{"d_mlp": 192, "init_std_qkv": 0.0625, "beta1": 0.9, "warmup_steps": 471, "final_lr_fraction": 0.0, "batch_tokens": [16384, 32768, 49152], "doc_mask": false}
Each number is 50 + 15 x the weight over its row's rms, rounded and kept within 0 to 99. Layers, rows and columns count from 0. The size before them is the row's rms in percent of the matrix's.

# layer 5 MLP down, 64x192, rms 0.0935, rows 0-63, columns 64-127
098:51 43 81 63 55 31 47 74 52 75 59 53 25 78 51 23 44 54 24 66 50 56 66 53 50 44 38 39 49 51 54 30 40 58 56 60 45 64 49 37 72 50 40 36 43 57 75 47 43 69 48 47 48 36 56 33 16 31 97 58 49 57 68 52
101:32 50 35 29 71 58 70 64 68 92 33 65 37 34 61 45 26 79 70 56 51 32 45 26 36 60 58 60 48 67 58 43 43 38 64 37 38 83 62 32 50 24 40 56 43 49 54 32 72 75 56 78 67 33 31 38 56 58 41 38 51 71 60 50
101:38 67 51 70 51 61 55 36 46 12 54 70 50 43 45 35 47 58 59 46 52 49 51 44 33 48 52 41 62 39 29 51 36 38 54 61 83 76 44 55 56 56 68 57 57 49 46 56 52 56 54 18 46 42 47 38 61 62 46 24 62 79 76 72
100:63 65 50 49 54 52 67 34 33 25 36 56 64 63 78 30 30 51 62 37 42 47 62 66 71 53 61 27 82 41 53 70 36 56 34 37 66 43 66 46 75 33 66 33 58 57 50 56 66 48 27 16 54 30 45 39 27 53 47 43 60 57 35 67
097:59 52 26 67 51 57 56 48 65 28 51 39 46 59 55 57 49 49 55 35 30 49 71 29 71 79 55 54 48 67 15 26 77 35 47 66 31 65 69 65 51 62 62 56 54 40 46 72 45 19 72 60 57 49 65 46 54 61 74 59 19 24 54 55
102:50 38 78 67 54 43 56 74 31 46 39 67 66 55 66 41 48 39 50 55 26 49 94 69 23 37 54 25 46 56 46 68 68 60 54 35 36 50 37 44 63 39 32 51 52 50 75 63 58 54 37 62 41 36 45 45 48 49 66 56 55 42 66 51
110:46 28 48 73 45 57 57 40 57 51 51 47 38 71 69 63 53 49 30 59 55 42 38 49 59 40 46 32 26 60 44 44 72 43 65 55 65 38 28 72 61 60 58 64 62 31 73 38 59 72 45 57 53 84 51 59 65 71 58 76 24 38 48 63
101:28 65 92 50 19 34 61 57 61 26 45 33 33 53 59 35 39 40 44 81 36 30 24 59 30 42 52 50 25 62 44 68 80 55 61 58 44 36 51 58 59 82 71 54 30 31 63 59 41 34 36 62 68 54 72 35 64 64 48 61 67 33 37 50
101:78 44 36 66 50 39 54 48 32 87 75 43 66 36 75 48 49 38 52 59 51 46 41 52 62 50 34 57 44 46 66 41 39 48 14 59 44 83 37 16 17 35 54 31 40 51 30 43 45 49 69 58 81 86 31 96 63 59 58 47 66 41 62 38
095:13 43 62 73 76 67 46 60 46 33 46 74 43 35 59 46 48 28 15 49 51 31 71 71 49 37 42 66 29 23 53 54 61 50 67 82 64 64 44 33 45 63 70 52 78 56 32 40 45 48 44 42 84 42 36 47 57 51 48 37 65 51 60 62
101:42 59 60 60 42 67 61 49 47 51 57 54 62 83 58 40 82 33 37 36 76 30 75 60 53 61 39 02 51 67 26 52 44 44 29 63 34 46 60 68 81 52 70 42 33 33 67 52 81 49 21 68 37 56 71 82 57 63 20 45 52 73 62 79
104:60 46 75 39 41 52 44 34 41 28 51 50 41 59 48 48 56 36 54 51 62 68 57 56 29 57 36 40 65 33 34 64 39 35 46 64 44 58 40 38 72 47 49 59 68 81 44 05 39 31 38 68 39 46 47 36 58 35 45 37 68 11 37 46
095:25 57 36 44 36 34 48 55 59 30 50 59 39 67 34 53 57 65 35 59 51 33 67 61 40 53 17 33 58 53 44 71 60 47 34 57 61 50 53 43 39 45 54 56 49 29 60 97 71 41 62 54 64 74 56 45 64 57 65 29 39 34 41 49
096:44 62 42 51 51 48 29 33 63 49 27 52 24 43 43 35 50 61 33 30 40 57 60 48 58 45 46 61 21 56 68 70 40 18 55 79 56 35 37 46 36 71 40 59 50 47 50 57 36 55 24 76 27 34 39 68 19 49 51 70 44 28 46 32
102:54 51 29 61 37 53 46 21 75 64 55 60 53 41 59 62 23 29 55 57 53 78 21 58 60 24 42 39 50 34 65 59 88 41 46 68 39 49 36 39 77 64 34 39 72 62 44 41 30 60 55 42 39 40 63 68 40 78 43 52 31 56 52 52
095:46 78 40 71 63 80 49 37 36 56 38 62 70 53 33 62 53 54 49 53 38 49 55 46 60 45 28 63 20 46 52 50 48 28 42 46 50 45 68 60 50 72 61 55 57 30 60 74 52 25 43 31 57 48 47 61 22 54 41 54 15 39 67 66
100:63 43 74 29 52 45 50 68 59 79 48 56 58 43 58 63 55 54 27 43 37 25 30 31 59 28 46 39 43 29 50 51 41 72 36 47 48 52 49 52 60 35 50 34 45 58 34 65 86 51 40 44 55 35 82 50 70 28 22 53 74 29 77 59
101:40 76 45 41 50 72 46 32 56 64 39 34 58 50 34 52 37 39 63 40 34 54 60 39 39 59 59 47 80 67 39 26 33 65 46 50 44 64 75 30 49 56 56 40 33 17 52 74 63 31 49 70 64 67 47 44 59 39 59 42 42 38 44 52
105:39 61 67 64 34 41 29 53 48 46 47 67 51 40 67 51 67 41 58 42 71 68 50 48 39 44 64 25 12 39 53 26 36 37 74 57 61 16 41 46 56 46 46 54 39 24 83 48 54 49 44 60 52 72 57 46 58 55 35 70 14 61 55 60
103:54 61 70 50 33 30 43 71 51 41 76 51 30 58 26 54 47 26 86 68 20 39 48 54 32 60 69 53 29 56 12 51 57 65 51 63 50 62 39 37 59 38 49 62 50 56 46 25 70 57 50 39 27 44 67 05 60 30 27 65 73 58 69 52
101:62 49 50 13 61 43 41 61 40 42 37 59 53 54 38 61 38 42 39 64 43 26 59 37 79 60 50 82 62 45 30 45 30 46 34 73 50 30 42 40 70 41 28 58 51 68 66 45 38 67 28 41 59 44 55 54 46 51 60 39 86 69 43 62
097:46 40 63 36 47 44 32 74 25 74 46 14 23 43 54 37 39 47 67 47 52 45 58 34 39 57 52 46 67 25 37 77 61 48 25 62 65 62 38 46 31 42 15 54 47 74 39 49 47 57 47 42 50 50 40 60 39 51 70 41 41 49 58 73
095:60 53 60 35 51 45 61 39 65 39 56 24 23 50 48 21 91 68 66 66 37 41 39 30 30 47 42 83 49 50 56 42 45 51 59 26 76 41 48 28 67 52 48 38 26 42 62 59 62 39 54 72 58 58 56 60 51 40 59 55 57 66 61 41
101:67 60 48 59 41 55 72 33 60 35 61 66 72 41 44 45 49 40 53 29 50 50 60 28 45 57 38 70 86 41 35 39 32 42 31 32 60 41 38 65 41 60 57 31 47 65 33 49 61 59 56 52 39 36 49 59 45 46 23 45 47 66 35 47
096:84 58 59 38 45 40 81 47 37 47 62 20 43 54 46 31 50 77 44 73 38 49 22 22 48 74 41 67 63 62 52 60 48 69 48 71 68 51 43 31 63 46 81 46 58 65 48 78 51 43 32 59 31 85 75 21 29 55 45 47 43 57 44 52
100:31 37 54 80 35 47 31 65 36 20 46 31 55 40 07 66 48 80 56 46 68 51 65 39 63 20 56 45 41 61 50 48 50 50 32 62 53 25 16 46 45 45 60 57 38 01 46 28 64 46 45 34 48 42 56 37 29 65 43 45 70 48 48 19
104:66 70 50 49 40 65 53 46 40 84 70 49 41 58 51 31 38 48 24 73 31 40 49 47 39 60 42 60 54 59 43 42 65 68 72 50 48 57 42 69 48 52 41 20 66 48 41 34 44 22 84 20 64 62 46 41 64 80 88 48 38 53 45 50
093:69 35 59 47 43 75 39 65 86 81 71 48 48 32 34 39 60 45 70 46 22 70 79 38 48 47 57 52 43 58 47 45 70 26 64 67 66 63 46 44 72 33 28 58 49 33 72 33 62 47 74 53 52 48 39 60 49 52 76 46 47 33 62 64
103:67 56 45 42 50 70 66 45 55 55 43 50 37 65 50 55 48 53 45 57 38 36 32 52 23 70 31 48 64 60 49 51 49 37 52 43 48 41 72 48 85 39 51 39 74 50 69 45 45 71 53 27 38 53 46 61 19 54 52 41 53 47 22 56
092:51 43 60 75 76 64 56 55 63 60 50 59 56 40 74 65 54 38 47 59 42 66 44 57 63 46 39 56 51 77 65 71 37 51 71 52 41 54 62 57 57 60 62 56 48 59 44 24 28 53 46 78 45 54 46 34 63 85 47 27 48 36 54 84
099:70 24 48 48 56 39 43 52 96 52 49 45 46 57 50 76 44 36 65 50 43 49 42 55 36 37 45 80 40 40 73 45 62 43 55 51 48 43 28 39 48 44 18 39 55 32 43 45 24 42 68 38 33 37 41 50 25 46 70 54 42 38 37 59
097:51 52 42 51 67 58 49 36 28 54 44 22 48 49 56 70 47 57 41 69 53 52 40 48 36 53 41 44 66 72 36 53 41 91 32 55 51 42 41 50 78 55 64 59 28 61 50 38 31 41 66 34 62 69 55 65 78 52 32 76 66 61 63 44
101:47 24 71 74 47 34 77 40 34 62 68 77 47 47 63 32 37 73 56 64 64 64 47 56 16 62 37 37 35 34 58 23 48 13 31 43 48 56 76 34 38 44 59 67 46 45 47 42 43 70 76 67 72 81 45 99 65 69 51 49 53 26 65 61
098:65 23 30 48 67 66 51 39 50 46 46 60 56 51 81 47 32 49 35 44 45 79 57 56 63 54 35 48 47 55 47 57 73 33 72 34 48 39 31 18 42 54 49 90 75 47 40 58 32 37 72 66 36 58 57 54 77 70 46 46 55 20 71 48
101:23 62 60 42 33 49 56 56 66 56 58 36 30 40 52 63 33 42 54 62 63 42 52 56 39 60 64 32 50 68 49 52 56 74 58 59 41 23 27 39 69 54 52 41 27 04 57 32 80 68 42 73 56 53 54 58 47 34 24 46 50 67 45 48
103:59 57 42 35 52 34 50 69 83 57 49 37 29 79 35 62 49 50 18 59 62 52 47 64 26 26 66 50 61 61 64 49 33 54 68 21 33 35 35 52 31 38 32 58 48 54 58 54 52 37 33 42 55 63 36 29 63 46 66 59 61 43 28 59
099:60 50 33 34 51 52 37 43 69 55 39 79 45 65 48 40 53 64 51 78 28 43 55 59 45 59 44 56 59 42 35 46 50 33 30 66 47 52 72 40 33 35 49 44 51 81 52 41 55 22 40 49 31 31 54 57 55 54 43 50 75 40 35 59
107:48 67 67 10 61 37 16 53 23 57 57 38 54 26 69 39 50 45 57 41 54 28 60 73 56 28 43 49 71 47 74 37 39 38 22 68 40 53 56 27 18 32 69 51 51 37 37 40 49 28 52 66 49 53 32 46 39 25 10 46 68 60 48 45
103:65 21 42 54 60 54 25 31 44 47 68 47 38 74 51 54 45 39 38 57 56 49 10 61 60 53 26 54 48 47 34 32 35 45 54 35 41 62 30 67 43 62 70 39 51 50 59 67 63 47 62 74 49 58 55 49 33 32 77 64 39 38 44 23
101:52 66 72 34 60 58 45 54 62 40 62 72 66 53 69 36 50 57 50 63 60 39 60 40 34 51 39 69 69 35 32 61 45 69 13 46 33 30 60 45 46 51 34 58 64 31 64 57 88 36 58 20 30 33 72 27 34 33 36 70 57 70 42 55
099:34 73 61 59 31 52 72 51 54 82 37 71 35 74 57 71 52 64 30 44 44 30 63 28 46 31 41 36 44 68 49 47 40 53 43 38 61 46 63 42 54 38 53 27 51 55 58 50 85 50 42 29 40 45 65 23 56 08 45 40 61 64 33 47
098:57 56 57 42 54 32 52 69 63 20 48 58 67 47 76 65 42 74 45 69 65 46 56 30 12 26 42 62 44 50 49 70 55 36 77 43 39 57 58 32 62 63 51 25 38 38 61 60 50 53 35 62 52 40 23 44 51 36 23 52 47 45 37 57
101:71 62 28 46 37 41 36 72 65 50 56 61 49 45 37 26 50 22 56 36 26 42 40 33 33 42 71 64 56 34 53 61 48 53 29 64 71 83 41 62 77 49 78 76 47 67 50 64 68 69 30 34 60 64 51 36 74 52 49 65 68 66 55 47
104:43 05 50 59 51 40 57 76 29 33 64 49 47 79 58 69 77 58 56 78 53 32 31 50 49 50 58 46 35 53 37 12 48 53 48 72 75 68 37 33 48 59 55 44 53 31 55 49 84 38 64 35 74 59 49 59 70 38 69 67 30 44 31 71
102:24 59 30 52 40 47 46 36 58 50 53 06 43 52 62 43 75 47 75 52 47 56 26 61 33 47 61 55 11 48 40 31 36 54 55 68 78 35 33 21 37 64 64 38 39 35 52 62 75 35 52 65 52 74 59 39 52 58 45 61 41 24 46 71
098:74 59 54 27 34 55 32 55 41 10 75 70 65 58 35 39 42 44 40 35 38 46 39 25 58 60 62 27 72 34 51 47 60 55 36 52 65 71 25 49 36 49 68 69 56 49 42 66 61 53 36 35 82 89 46 33 64 67 46 43 57 58 36 36
094:54 29 44 58 67 79 80 48 44 40 50 38 57 61 79 27 50 57 66 27 54 54 45 56 76 22 71 35 44 41 42 31 53 68 84 52 45 34 65 14 59 35 68 59 52 44 17 60 76 25 47 37 27 27 40 57 25 38 62 43 41 18 43 82
116:46 66 89 66 39 67 57 54 48 47 55 38 56 54 87 53 62 10 69 43 55 64 47 77 44 67 30 56 47 45 30 68 21 46 42 45 39 55 69 54 51 45 63 51 47 31 56 50 70 58 45 54 36 39 72 51 41 60 39 46 60 59 48 49
097:34 47 23 51 55 58 53 57 50 48 70 38 46 66 74 30 60 06 48 56 44 40 41 76 75 63 33 69 53 34 67 50 42 33 42 75 30 60 52 23 52 54 36 45 62 54 49 56 99 33 39 62 36 11 72 51 54 35 38 59 43 67 61 43
098:35 61 48 63 37 51 59 49 43 38 64 45 38 47 36 68 72 38 54 30 72 54 40 64 64 54 63 38 27 60 50 49 41 67 41 65 41 25 47 53 47 78 55 23 43 60 64 39 46 37 49 34 19 34 56 74 43 76 41 48 66 81 36 42
102:39 56 58 30 79 65 52 60 56 55 79 43 45 71 40 29 57 32 55 48 70 86 44 47 51 89 45 58 72 40 59 75 50 62 58 66 42 53 99 20 55 42 66 60 50 61 56 60 71 50 52 56 43 36 62 51 61 69 53 57 52 74 51 50
099:36 52 40 32 25 50 40 74 80 67 56 62 45 55 35 41 18 59 72 46 69 37 65 72 50 34 47 44 34 64 42 58 36 28 20 64 57 63 57 40 51 37 61 54 54 53 63 64 36 55 15 53 40 29 61 45 31 41 35 38 62 45 61 40
095:61 33 58 42 42 54 77 53 54 86 41 40 41 54 64 51 82 51 62 26 43 41 57 55 54 47 52 80 39 26 21 52 52 19 29 40 41 28 43 57 41 46 31 51 39 27 28 30 67 34 63 22 48 46 10 61 37 53 62 50 51 68 68 23
098:31 67 62 60 59 57 28 59 34 32 48 58 42 58 51 60 58 54 62 40 59 47 83 67 32 39 30 49 73 75 41 47 34 30 61 40 18 53 53 52 38 40 30 19 48 48 29 58 55 73 58 56 20 48 32 66 54 68 53 41 60 62 28 72
095:54 65 50 46 53 06 41 44 49 62 21 19 53 73 34 61 54 62 59 58 60 37 29 33 23 41 78 54 58 47 62 41 33 67 32 63 51 35 48 53 39 63 62 62 59 50 52 45 21 58 29 81 51 40 52 52 49 20 49 88 41 40 41 14
098:35 54 51 53 55 45 35 51 36 58 50 63 58 36 72 38 35 73 49 74 54 38 45 46 68 63 45 39 82 23 48 25 15 45 62 79 99 34 52 42 43 56 68 64 29 41 58 58 56 70 45 46 58 38 79 64 59 44 61 32 46 22 41 54
110:59 55 67 67 66 45 73 89 53 33 55 47 35 55 79 55 69 39 51 37 55 57 56 42 41 52 64 98 32 39 48 44 44 26 63 55 58 67 47 26 43 46 52 27 74 30 58 40 56 41 39 27 63 55 74 66 92 51 64 69 40 28 84 69
098:59 58 56 33 85 62 48 76 84 53 31 46 45 32 41 58 71 23 69 40 31 31 47 55 41 54 49 49 34 56 67 56 60 49 29 49 51 66 57 63 47 49 46 15 66 22 73 51 61 57 50 52 40 59 44 46 32 30 64 32 63 63 41 35
095:52 12 53 55 53 48 55 66 71 47 62 44 64 42 66 37 66 17 27 45 22 43 52 35 52 50 35 60 29 49 67 32 60 36 64 57 45 62 69 58 58 63 45 61 58 35 62 50 50 55 58 68 32 62 09 31 40 52 50 81 29 65 61 54
095:41 46 21 46 72 73 64 52 49 33 66 49 50 37 43 36 60 46 78 72 30 57 44 61 39 49 62 53 51 61 71 33 61 31 46 62 59 78 46 55 75 54 65 68 54 48 44 40 50 27 62 44 50 59 37 52 62 05 43 50 61 50 38 36
101:42 30 54 41 42 38 47 47 63 50 37 43 81 47 94 56 27 24 48 46 54 43 53 60 64 42 54 42 52 57 48 55 67 51 38 63 26 66 54 48 57 31 47 77 64 66 31 48 47 00 53 83 70 67 43 62 57 40 52 63 65 34 43 54
102:69 77 37 68 29 51 70 43 58 81 90 57 38 44 44 47 99 60 48 45 83 33 36 39 21 66 44 69 48 53 41 22 30 69 67 61 59 65 68 49 40 46 61 79 14 43 42 38 46 55 46 33 63 47 35 44 66 43 43 41 54 48 62 58
101:74 44 59 43 77 44 61 24 85 76 49 59 30 68 76 44 31 58 59 58 36 69 51 36 50 47 48 27 47 68 66 49 43 74 63 22 72 55 44 92 62 45 56 41 45 15 55 62 45 54 51 41 64 57 44 39 23 36 23 66 33 62 11 57
101:48 62 73 70 32 42 61 63 26 48 59 33 56 41 53 42 58 56 51 53 49 60 51 59 30 71 34 52 49 38 24 47 78 40 28 50 58 50 33 62 62 63 69 40 45 64 58 78 49 34 43 42 45 41 79 61 47 57 54 48 77 67 39 52